From a checkpoint of a small transformer trained on Wikipedia.
Size: 8 layers, 2 heads of 32, 0.951M parameters.
Architecture: RMSNorm before each block, rotary positions, no biases in attention or MLP, normalized queries and keys, local attention windows.
Training: a variant of Adam for these matrices, 157M tokens.
Each number is 128 + 32 x the weight over its row's rms, rounded and kept within 0 to 255. Layers, rows and columns count from 0. Numbers have three digits each. The size before them is the row's rms in percent of the matrix's.

# up: layer 4 MLP up, 192x64, rms 0.303, rows 43-73, columns 0-63
# down: layer 4 MLP down (transposed), 192x64, rms 0.294, rows 43-73, columns 0-63
# gate: layer 4 MLP gate, 192x64, rms 0.29, rows 44-74, columns 0-63
up43 103:180132108149162122102112141146089110110133138161158142142078129143149131137152153068165136139139048061049123129053122093086170122104119118108172110152096146089121148153097052101130093157126122
down43 103:142111106124112139140162138147135139132131103073120086134115166127099125109114046144141094132111131161153111139194108122183116121100216172157167159112172139161119222099183103149109119154183118
gate44 090:146153159142119077159133195197191111120080195136209076112143115115142125129103127086139118112048136120109149105120111104105090114130157162142108105107104106073105121127104171138105112111140184
up44 095:158135150158176109150178157122108173138121103110120157106089070191142089140163123074114098061183155148118118146119120148116125172066160153092159112111160100202173110144114124128069135108157161
down44 092:043115166154209116152137173126174116104163147121110141141140120106143124161147084119123112170113155166157089082187105100143093144138110093133111099083131175136122187099128177079192096128148131
gate45 102:158152153116106129180098141121119104115195165152165181092077135145115110118149128079137101164128057149174136185116122148136103142162113165094165086072130151174101111118179138108093065146094167
up45 093:094132098086116188159157160210197103169155156149147159136104110116099145134125127115104073156032157138129135156133180166144129108122148123183115154170065143163147154109156145131101106124123140
down45 089:157128131153138122044144101129091091148149123071133172093136117117103117117185174155141213123169100125129073090092093097188133119105115126096109112168110077122127132108047115096128122167135118
gate46 103:135123167177085147065110142151152118184115101098089155087104102148130066126172120083121126110144091152094164152075073144038157123121095125074161130108115122146148137125093159123187089152109139
up46 096:144169145142108136148194089061187148141112141120209129094130088154102151133134130147157162165100140129141128137095158138124095132115116132176087109076130091157066086081120050133127141109085081
down46 097:112153106131168143148105082088101153141150091154095114085121183149104086099133105107060180112129133092125145117087137132189179108160161147084111082109068165143083152169151192138118103120181125
gate47 088:093093149203097183136135126132113115067082138124118168125111136089114066086144103116154160098099137078145153105129113068133151138086109100097140164164072092146098149170080108114146077124140070
up47 101:131127121146122086160105097177122152104116181129130020105247181129135197143148117166110127154127116114123120159123114165113156142097120162124125151122186146125117099130140127184092116151128128
down47 097:149125100160180081109135125147146167138158099090130109146133104165174125118110041097076109118144087214159102127109070144107117110119132161149159106091133084137129150069127047118102125103141098
gate48 113:175104187171115142187125130129114122155145114133100143110110105116129170085146113072114147153183103111107150100116102117124085124151126121092117166068138122012169187168100111143104117184134145
up48 089:126159197118096113186159116156151115171130078140126095111162160122096119151128128132175131114112128124130119132110207080128126137087156106114056074100199090118144124195135174147147164073114150
down48 095:061119122117129151194128148069126180142129130117133180123129123175207130160172190113110167147126114085127186174117131104113121072128118146200106105141073126148145111141138180158144115144116094
gate49 090:128190090083090117125129137136122080124130147184128109127188146180116123155129124051132154126117064118111158142140154143198144172198120094143112159069145124103088133163089090120153117082096110
up49 093:176165183133130061119112088140160140139159060065125138082094155097152080114158117111086121193130068177067111159107164117105110133175082162119142142129141113145150129116131134092156119162117092
down49 092:118130112123183186025133106104126123144140175147141134113136121104123098108124111139141079139152217087167108144114056111081078140099196153124136142118090138075140112123117160120091154152113111
gate50 096:154152168111093143167144164175096108149117099168095157140096166127108125082137132109132143161132150162167157128052059199112128127092089124121133093046110110114172109118167159142093086091140094
up50 078:130109138179152136194108154159167168125131115098108106148095181148149143109085147086115157149097095128143097097058133157071155155137126121068115105127161143093111103036147116187079126090147123
down50 088:113178090095107155152155142087081160096153166130149156156145116111164150098169197092117127152086129169095022115147139103170114126124102154144157113159099137112096207158162132116166139137152125
gate51 136:195102117150153126090176160121086086128169110177187155166067089107146153149120088124179116115089072171123176116121122160112141103179086164126132149129088095147172143135117128133076088159162120
up51 138:117160146160080142141121127120137082095130144139100143163097166111097120078107135107096168212172159138109111110108089167172097151114149191084101135107158167097109151107140129136085196180104064
down51 133:169113197136095089118148139109155128057089123166149124108109163156131125183138189146127126135142106122070193126128095137080093157158114142170158155127105158157161147045108114161100135184131092
gate52 089:148100153062099129103149071151171125165128134128038171156149073076115063151099131126138152142135129116126129184070157151153130121096160138159114089080113133116136089152128178121125059129100135
up52 096:102187065184161164143055122108111122129144147200141111144106087126108130135136135146121092128154135164197123131137115129142150146115126172171121150100141124204187113193134120132073075118157151
down52 095:096100155111109119136184131129145170122145174055143114088091150125169186167124045112081174093135147119095140118138167125097124104150161121132096075170127131107132165044135128126181132121106089
gate53 087:133120154125194140112124091127121152149142086101067191166138183109079100116107123127161108152164140097154180132088091130118075120186154054110169125135109097159129094085174081094115108138125086
up53 087:179099169090135109170065121130127126131134069090139088104152138111095138169144107156156127130147197093089120073177085083171111141134100155145159179086183153167119130171081115105093112124092126
down53 089:129126144123158143158123147114077148160085167100097109160090139124115151107124149112143062127156130093203100137081133097167127131180105075093163107091117100127090131179090065089162184080085132
gate54 097:136214201138130150156101153137106117139123165130107148183137161118159147119124107110158108124128095186127165079114110123154212124091172112089157179164104078083147121068124152110127141087108111
up54 111:097135111165176133119144180110090212113136177094101135171159138119132142097142128068204134185172111192130120115174146123168129152155159106125143140184134099110132136127100126096155070168151162
down54 111:128162150106089113168109091181151118124098129126130117119164149135101126141128214132119139186082101134095101108167178115131105096103101095162101113110176145101046167109226134113110125120172142
gate55 090:161092091113114140126116116038153145070158072053161157159115078099084077112149107152159155085106086160136131175123131132148087192124131125153141090107108115139093140130106188114157132155111131
up55 091:180164147125126111110154130057154109109155120092157127134062128104065084162137128109124143150115155176204139151175133135110094133134110137159114162083114155133062086196184156107133126126181116
down55 092:080088136103158183110098153143073112112124104149073093136129078173104158120104203125105142124146101152116148166125134076099137124073120082182123166161122125118127163135049146135186103120078110
gate56 095:102121126149111091144133110128126175102092148118159114187124153145116152072139148143143132113082100132110164144097080177142124066161149098134116100103123084057106088182112177134146066220100126
up56 092:111118176068118094095153122077105133121146171177134191079115150070132053120143137098089099165091107190114095158135088065105133168117081096130095143088150143124133116118166137095125109113089140
down56 097:155158112143105179149075171158139135126129098036132154130115101150162140152085123137181211197132152181169130110159102121110150135143143154110095103132117168149130111192113090118120179135088149
gate57 097:103096124174119096085117106093164075143176121100143138142093143092133115099157123108077165165112138189105174121103073197116153131189149094135094095104100139092137084098146131102108060149113180
up57 116:128101158119119109172136182140139145137074170134186113146151145157147181117124133134139108125191142130180128105156084139112142133175147064081105118212139176140161112061107140153114142091079077
down57 112:107157084098120069107147096126087144125109170163122109095158138112152111106149074132165111144135170116159076144118176095147126145076116084089135213182093127154145106211103116084119141129171105
gate58 105:142121094171183115185129156155052167180137115149159126111136061143104142101141091147126177094108143168055138114136138151175120081141147167117117104141118096088097112186119103128147071125135182
up58 101:148129119221127070125110075076158180123144118122113097150163066115106130091192119076114104128164177159129126107126100138111156113095106133100132119146086149086100071143105129172165140188132154
down58 099:106057107133123179129099112082121149174121105101134067098109135171118124137118188090094151119195099122163130092098073169115075067151161123136129116087129140119134190103128124140097063119158161
gate59 124:085139163143111129097162144106137143096119113163105186142115133113059226100141129141133105162138199174137177149169169182119138130147185174113131110111118155147108124108125168062127091119086123
up59 096:106160134121117115144114157139147187102120123117144050149139061132122133126111126063159060180109165116095136140158121081192058137143160148107113150186155088092096096133134182139171131133143157
down59 101:132104187150153134140139075131184122163115146082087105158170086100193135168154106141126223076097104150173119146125079182140151159134082158115160161119120103150165152101115121112134131123116181
gate60 095:131175118155101055138110121135107099114167092118156103059080079076113120082109107145158164169160090138131202145107096143099139178116132153085139131114098136105141147200093137164136100186113125
up60 121:103095143116203078144096106101090211136155123173160159173113114152109188170113154101109153145126098210088100152087147104149122112189136139152121137111111111086131107102168144140113085155104110
down60 119:146105125130183137123195094180118118117131137138094177175081093098126155095153097149181113173100155205098161108170088118097056158162128159114087109125175109121127108128131149140097111173117085
gate61 100:181143164132174143146132172172121110161205127132184167158070137144111150120110123103186096118114060138192175137086104142104143105119100100106132085130088095090163159131087126114089091122150099
up61 097:069139123125148113124073142103141155138121098121186158102080173161102175094133154087137158088124162086156135146099103178102069111167122078089141116157104120132107182112135057093072157125152169
down61 106:140161118185070120131159089147113157159152131093145095109106081071180127138151157106132047159147134118176079129151180131176083131123109144121128106148108154137123107082123079170097159153193169
gate62 107:160126149129098130089108185099106142162137127155143150077129141075097102122087138060146169124111112131144195108095158194122117175125151153162126158102098057100176155109164126179159103173147173
up62 104:114121117177152202155108107140111096163109180160114137103122088126136102152154111116136171195074142055179122159123164152091160162133071166093114112097138120073109160116119152143173137180125166
down62 104:154124147096172049126176160140108165071105114147088085136124097110149184103126140121142140127098114132051145135116119147133079066090179134136088115163119166136087117150171106145129097128198176
gate63 099:126078123153099113108145187134121143129105176154127150119172110143098115125133083143165084062062127188108115136080133186110108080111163124172102139123134066146127057103118145148149088165072149
up63 095:082136100098078141140127086183104105146131172133154100121151154122117109124063111148125135048083115097066124098126167097142117088142119156107131157192073095086138144141135105135110145206084085
down63 101:190173145125114088123114118143158176162092108171146187145118130105098145127185228168095127142146131145126103157132100136077125191197075136139121120070165155125131118157109140102121119140096102
gate64 073:166131118186172081145180188135110104117161126133119159157142108109125163097139092093131117170107113155166214141112127178121135157091137195106117099092123138133112183105088139069100075106109083
up64 178:119108080130085146135115129152189151142081122129124111090143121093135134081182108179209103129148128109126163126157078122115064138099129082096170082107116090153111128157130125033076108135104120
down64 137:102167135168156124182031101136102161148110145156130110126131148133130150127177217168162132143140158071117141140133126078135100137092130095159123067135169136195088126158138106105131140131165182
gate65 096:143127134127099091179088140127174108167095161182141099173167150120141115159160119036132156150141114151123161034126105104152126121148125164197116124172154097159111125134157095166098139070108117
up65 094:126096163125101087125130092095088103073071113177036126134189094116078147133162117156156134110124180132142133118085144100196158170116136105119141187173126125134142162163126124170109149169161125
down65 094:154162161134146081119114134182082155188139102130171155103102095133156152125079103142135140132133149143154203184141140192139086132117086145099071142176143151163165120138087158143144176102061108
gate66 094:147134146113180171193116151146127150162151160171165121085140079109122148171081132148107143115112090100136162119146101105187086098142155130148069116111088127033119119135171160119113086103082078
up66 086:106160155128140105141079164109111133121177161137117040108118162131122134148127147111065172175178127135130147122138102157125022141164080145134134159180151108154149125112165092079073112155100138
down66 089:097194130150116160172133125197150192140172159109103192090105151088102132086156155129123093103153109121140150113158182113169134106108135134144175094090150114123112114132198141141200169117081137
gate67 101:160127119087113082144149123146153029125131094141094149179124169110111112131079093120157164149095051161164150120138086086127134119135098137189160158184123094093078088138131101134092134154088132
up67 111:105069161104114188147113194094105131142084141123176145089112089136128071105095134155137083111191162142142129165135165119087075142108116150118149082084121081093116109118106108099108076178118073
down67 114:123106139197099127119110122112129210119136108149130117113124113127140151098155106155156114123005201175121084141119125080143087109103181167121139142168101125128141156155142174072143119145160131
gate68 103:127165095113153169128140163117102196138096110126067105150195108136138140062165120182152122114125118124156141074091121168163200078148143134166119150119093069110168119085136140112162135154077149
up68 090:165151178114106188104114139094117064175074100140116131066142155096114073112121137085152132151100136141112144097182104157107143121168200119118110148148173122150075098102185135099180124108169100
down68 094:153084101111128147185134162135180086129098120065152130068126094161074128125191129174086150178110055105097125115114094102099138128198114072132114149070123116099130121108148146118123169104142140
gate69 093:149179155153115163133172154176101084131118147109100197083104096078110074124046140092111153135114081159094156109129131159167149151171133136085128143147092103114124117110171194125162162162101103
up69 089:199129133116134116121062118107155129110159124111186184179071104145143145114161123121094132119133162098087131156148166187083135169172094167051147165138162150171156124108103114155147123072108106
down69 086:131072107117087147128111108095099122126108150122133132074133184092193090081069088133098100132156098143117135104183083135177149084118175088167145107117102147090160146166057137170106104168130117
gate70 110:123135182148081110185162116193145088158139156137147121083092130142116100153078120135121111110141097113099143077108148129135099129134103121074149195101098119071175141186103194114093060158123106
up70 092:174139163139148107144181100132136109090154111121094107124083148070130108088179111107129114102198120164120102106138151105183140146059140143140119163086078181093142142173098121171175169146075166
down70 093:117169159190107155144110142123136125146084123122162166089047211184097143128148111157154103158124108125137136145130110070094167157128147077116103152079155139147126119120205168137102103073149108
gate71 104:158185076082110094078122125104158106165127133104073179120130064090134122070119090142135196139132115146083132117098123160118157145097106193149106119115101127070124159149139171082121067108104113
up71 103:197107121142087096117063142126170123089155185105113151182117088109168142145154150148158084149181149143133119170163150125100162122147167187183135219097120155136141102093093137153139141141137139
down71 104:131178103179146115159171107181122143161138132122125120168127132165076103113090166126147107156133147126092020112074126191091081084141112140087119166095108123147109173096170147122178124130152109
gate72 108:124111092169112138183175160136133154096149106176127176179070119087139087171194094068104081098109103157138136136179082135137148105155151143109073119104134152075166133175166137116094141119116151
up72 106:148102108125184128084150129118144131146067126141105101053117151135107162107084137152183151151134108090111115101139134083075148194136119147101164124176123114150030098109115099149163184169154120
down72 109:142161093107138126098192128131099136100155178104128131104125143121129184098097027117157216131156094153129167128128176139159151125137087105109099126181154149160122114101129174162121049139132116
gate73 096:154137194094094113126125148180155070184121164122139125076097129155136141129106140115114105184131100131100184148112165150145062112096163141126185191086137115136144115076134110095147106066157075
up73 094:116078103164132098135061077110160140164108111143120130065126062110179129178156123090157145148139119121141132166082148111110197152145161153103138083102128150117141126043184159155135098094099136
down73 093:123171098106142072112079080086099146113140120139202148127134168097104093111189196120118124173116142080138125136169139179162129142175115116143167116111161173157134075168088188128157123127143094
gate74 098:189124129169095142103130047119132084157098103129123126161082143110090228088118146124126127111160105136101148122120158121159134099141131157058142150093101135114089148165040128142097099139099164